python train.py --d_mlp=896 --vocab_size=4096 --activation="geglu" --positions="learned" --attn_scale=0.125 --init_std_qkv=0.0478 --weight_decay=0.17 --grad_clip=0.5 --warmup_steps=340 --decay_shape="pow" --batch_tokens=32768
Each number is 500 + 25 x the weight over its row's rms, rounded and kept within 0 to 999. Layers, rows and columns count from 0. Numbers have three digits each. The size before them is the row's rms in percent of the matrix's.

# v: layer 4 attention value, 256x224, rms 0.0719, rows 218-240, columns 0-55
# o: layer 4 attention output (transposed), 256x224, rms 0.0615, rows 218-239, columns 0-55
v218 100:479464540498505494493462511538562519518510509524471510535498479479506424519507461526542474547501500473470520506509525485423503510521512477492547475500472508454521506480
o218 116:492467519524547509500477446485503531493482535499499493508509510501559492497513465494540487514514492485518540491504525500540484531524533476522551462542479523477449511510
v219 098:498553493509493517526471504509470533518482555449506494531467487511521504580478482487469543526522485469532489545492505546535506490501502497515478513478508500485503484512
o219 106:478551505477510496462475506505486508524489480449502485494493517518519541479512500505501527506551516455512495483467477514491506529509521497501529506444508509535463482494
v220 090:492459505511557496488488560464517489469503461526467514530508537503503533469530506491478468455494498505514544495506491494433468535488459502460530474516506515473499495522
o220 079:531461520502512493521508522478492488503519551509466503492505476541488466505542509465468512479485527516497528514532496509468475505469478515473481511525546532516497550571
v221 080:487457519505513504472509553510479495532510490547493479498525509456480506477491477499523497454468556470521488539529490481447488473466501529487472500496522496506496520527
o221 081:524433522484514511484495483476482513522485557507508454503497520525495503491487510487509483457471533499513498493537544503465510519433493508550483492533530489495527524531
v222 093:502564450477505524481480474536490472528460506483495498524461473500508543459499505502546465523493509497438499454489498518495520522552490474463513464474506482497521505500
o222 095:508519515485497490475499473473498508505470532476523502484481456475536490471498518467546474542503525467535512496503490467557494513508502498493544469463514501518502468470
v223 097:530530494537489475512511488524464512464499529457466487529480522491510481502508524491473518508487550496561501511481551524496522472508513501553492522534477515478536420491
o223 107:536494495463502492517481533510522517512488482451480508508522501548485493499539521517500543516513535500527502512507498528472495514511527482476537516475513508509500474482
v224 106:501452494524572510518493499522512503492464490522549516543506502499491452513510447491477440513475514490459485486541521492528497512501520468493513466503473481485469473515
o224 116:536459522537498493501496472535465479541468494463461482492507466550511487515509459418484495481496500487522486497525491481510454520529549526499473464497520521509489485548
v225 103:483498552445509496524513484539500541494523501489450511504462477522498510507531500469583533528505530494494511502495473451487514512500510472495483491529505484568500479504
o225 106:464507492482501496460495488525526503509517483488523523513487496491528549482513556478541507527527549497532552504458470511485468489512489460512507508445509510486485478466
v226 105:504525498530493488472435514528503510518500507503466452485516496472515486471482483526506532463482553465506513536493462499461505455481463543485492543446528503493494554515
o226 103:486507501514489493512509497479518546535490497526508470503476525495489521492510432506483511481462512479470471494492519509515522509439504517496515492539506480525498490494
v227 102:512553514544538484501439481504493515494474510465525494464493499506538470463504501534492496446528514516502541486507471491485484510469434523486489521485499487521490525508
o227 113:529555482516528520534504481515468535520500518518522500500499514493538472501522484518459498449514533485520489526494504504509530524453464486466535494477483502523483509502
v228 095:509506468485518482487512447456508426527487461510519481555431545524497535473514490501498486467511499479484499458492467529530529512471499531500471507506483477500497512495
o228 109:517496461455496494494498482493489476522465466510484506535512517469460475465508492510503482501554504475500547490492488499472496479486516460508472489467499478488466484511
v229 095:497512491539516503477511498547450524471473541483504495476518501513529437484539458497521493540491510508522509537503485466482517464493440502474509497524491502482504436514
o229 097:526517509487468523476490503536474497519498491496516514487519486559555504546494496479553479484536523489558517529488487525502507470502519511509487468516516546479462477547
v230 097:513536509498494520535495491504439446475496496460491535486537537533472524471513491493538512485541542518521475515499475495505476493510488496548507500536514480508523449517
o230 100:514538491494500506490493510483488490504535511499517507526525531515522508515486573528514508536523513510528519497492540496469492483501538494492509546434500495495479482513
v231 091:489533476519555510483480489490501525464518516474484539519544492511533475516536487510532508545517471465463501497492485470531516520487479488499543506484521495470512520528
o231 085:501524494554515485502484484514531528478512462477547514493545488483543519493508487495512475510545482504510526525471471509534490468512507474485504465491555512494494503503
v232 108:512476482475484510508532439549490427514521471522515515486467515508497509476502539542468463507499469503493478496490508564496495515527519485521531530503495497516532497495
o232 123:516450503468513484500523509493537465485460451526501494456451507492480487515501554544478494521542483532491466508508543504476482519513471481490483537489449460502478519470
v233 078:499491465492509532474542528473440457502533474501527516521509517492494505510493534496470444512489469539477504536535505496509521472480471468474524476478521522456504521495
o233 084:510522523487484511492517560491483494481499514500533469496504460523536490532496534476470487465499463529488490500520457492455504512470514514458492471511526547481524523499
v234 086:498497492469499538492483487527504491517518507492497473517447514517514473544507469500550486556500516483498488522490462440485552471471490479488499482523511466481524472487
o234 103:492526496458476488504473458517503495512486469515485494522480478516546541451514486533532490510540458506524480531505472487513486444516506489489509437459510502463498476497
v235 101:493486521464474504508489508477551453534537528501517526458515504530471509577528507476552485503486474502488507472484528508512509479539510483497530446502486484497507541512
o235 121:508489511468505513481499493496473487484517514508491515509463504444567501502508485508515461510479443496504500459515519473542505482578532484493512491458492478464456451488
v236 111:501521473515502503497500475536461549512444446493508506514483491497484536469512489499493502497540527488488502471515518478466478492519465468508472472561513458540542498487
o236 118:537522476489495516525484483489529507514494538458483518492520515503464493445514548504525512536531511497552507495549515475484492513509463503485524456441502494538511519476
v237 095:499529503422507497483530459492555506541525471516516518477433484554513487524497532539495489485525493539526483477480452498499479526498512487511469509522502501537486475494
o237 105:484524498446490502507518491539484487504500507540529525513526524431468472530478540524524502490542515520528480500467546501499519520547439469537491524476479486522513509462
v238 088:491492536488558474491469551523532511500498453533484484484508485481514486511528506533494499458501496459492520527512505496431514531447473523461531485477506522474499513470
o238 085:504498487517539517479531465515498501520489539525498496511482495512498505503533489488497434499467531494465467505484523496468488509467444536490523465558507492529487512529
v239 104:467439515465485518500547530513521544540517487533500533496499508523479471488480481477542520531480482508534481509511504469476501507529510495470477454528486536500515505502
o239 109:439422516538466500477527489511479483501483518506518534516522527513497497516480527523530467524486453503510542490523514487500499443523494485533495438568498531492502535515
v240 087:496490500510474503506578510508478449487530524525515559498478537492485482467487525516517485512501482522474474517490506542540508483507455532498477489497510516549492455492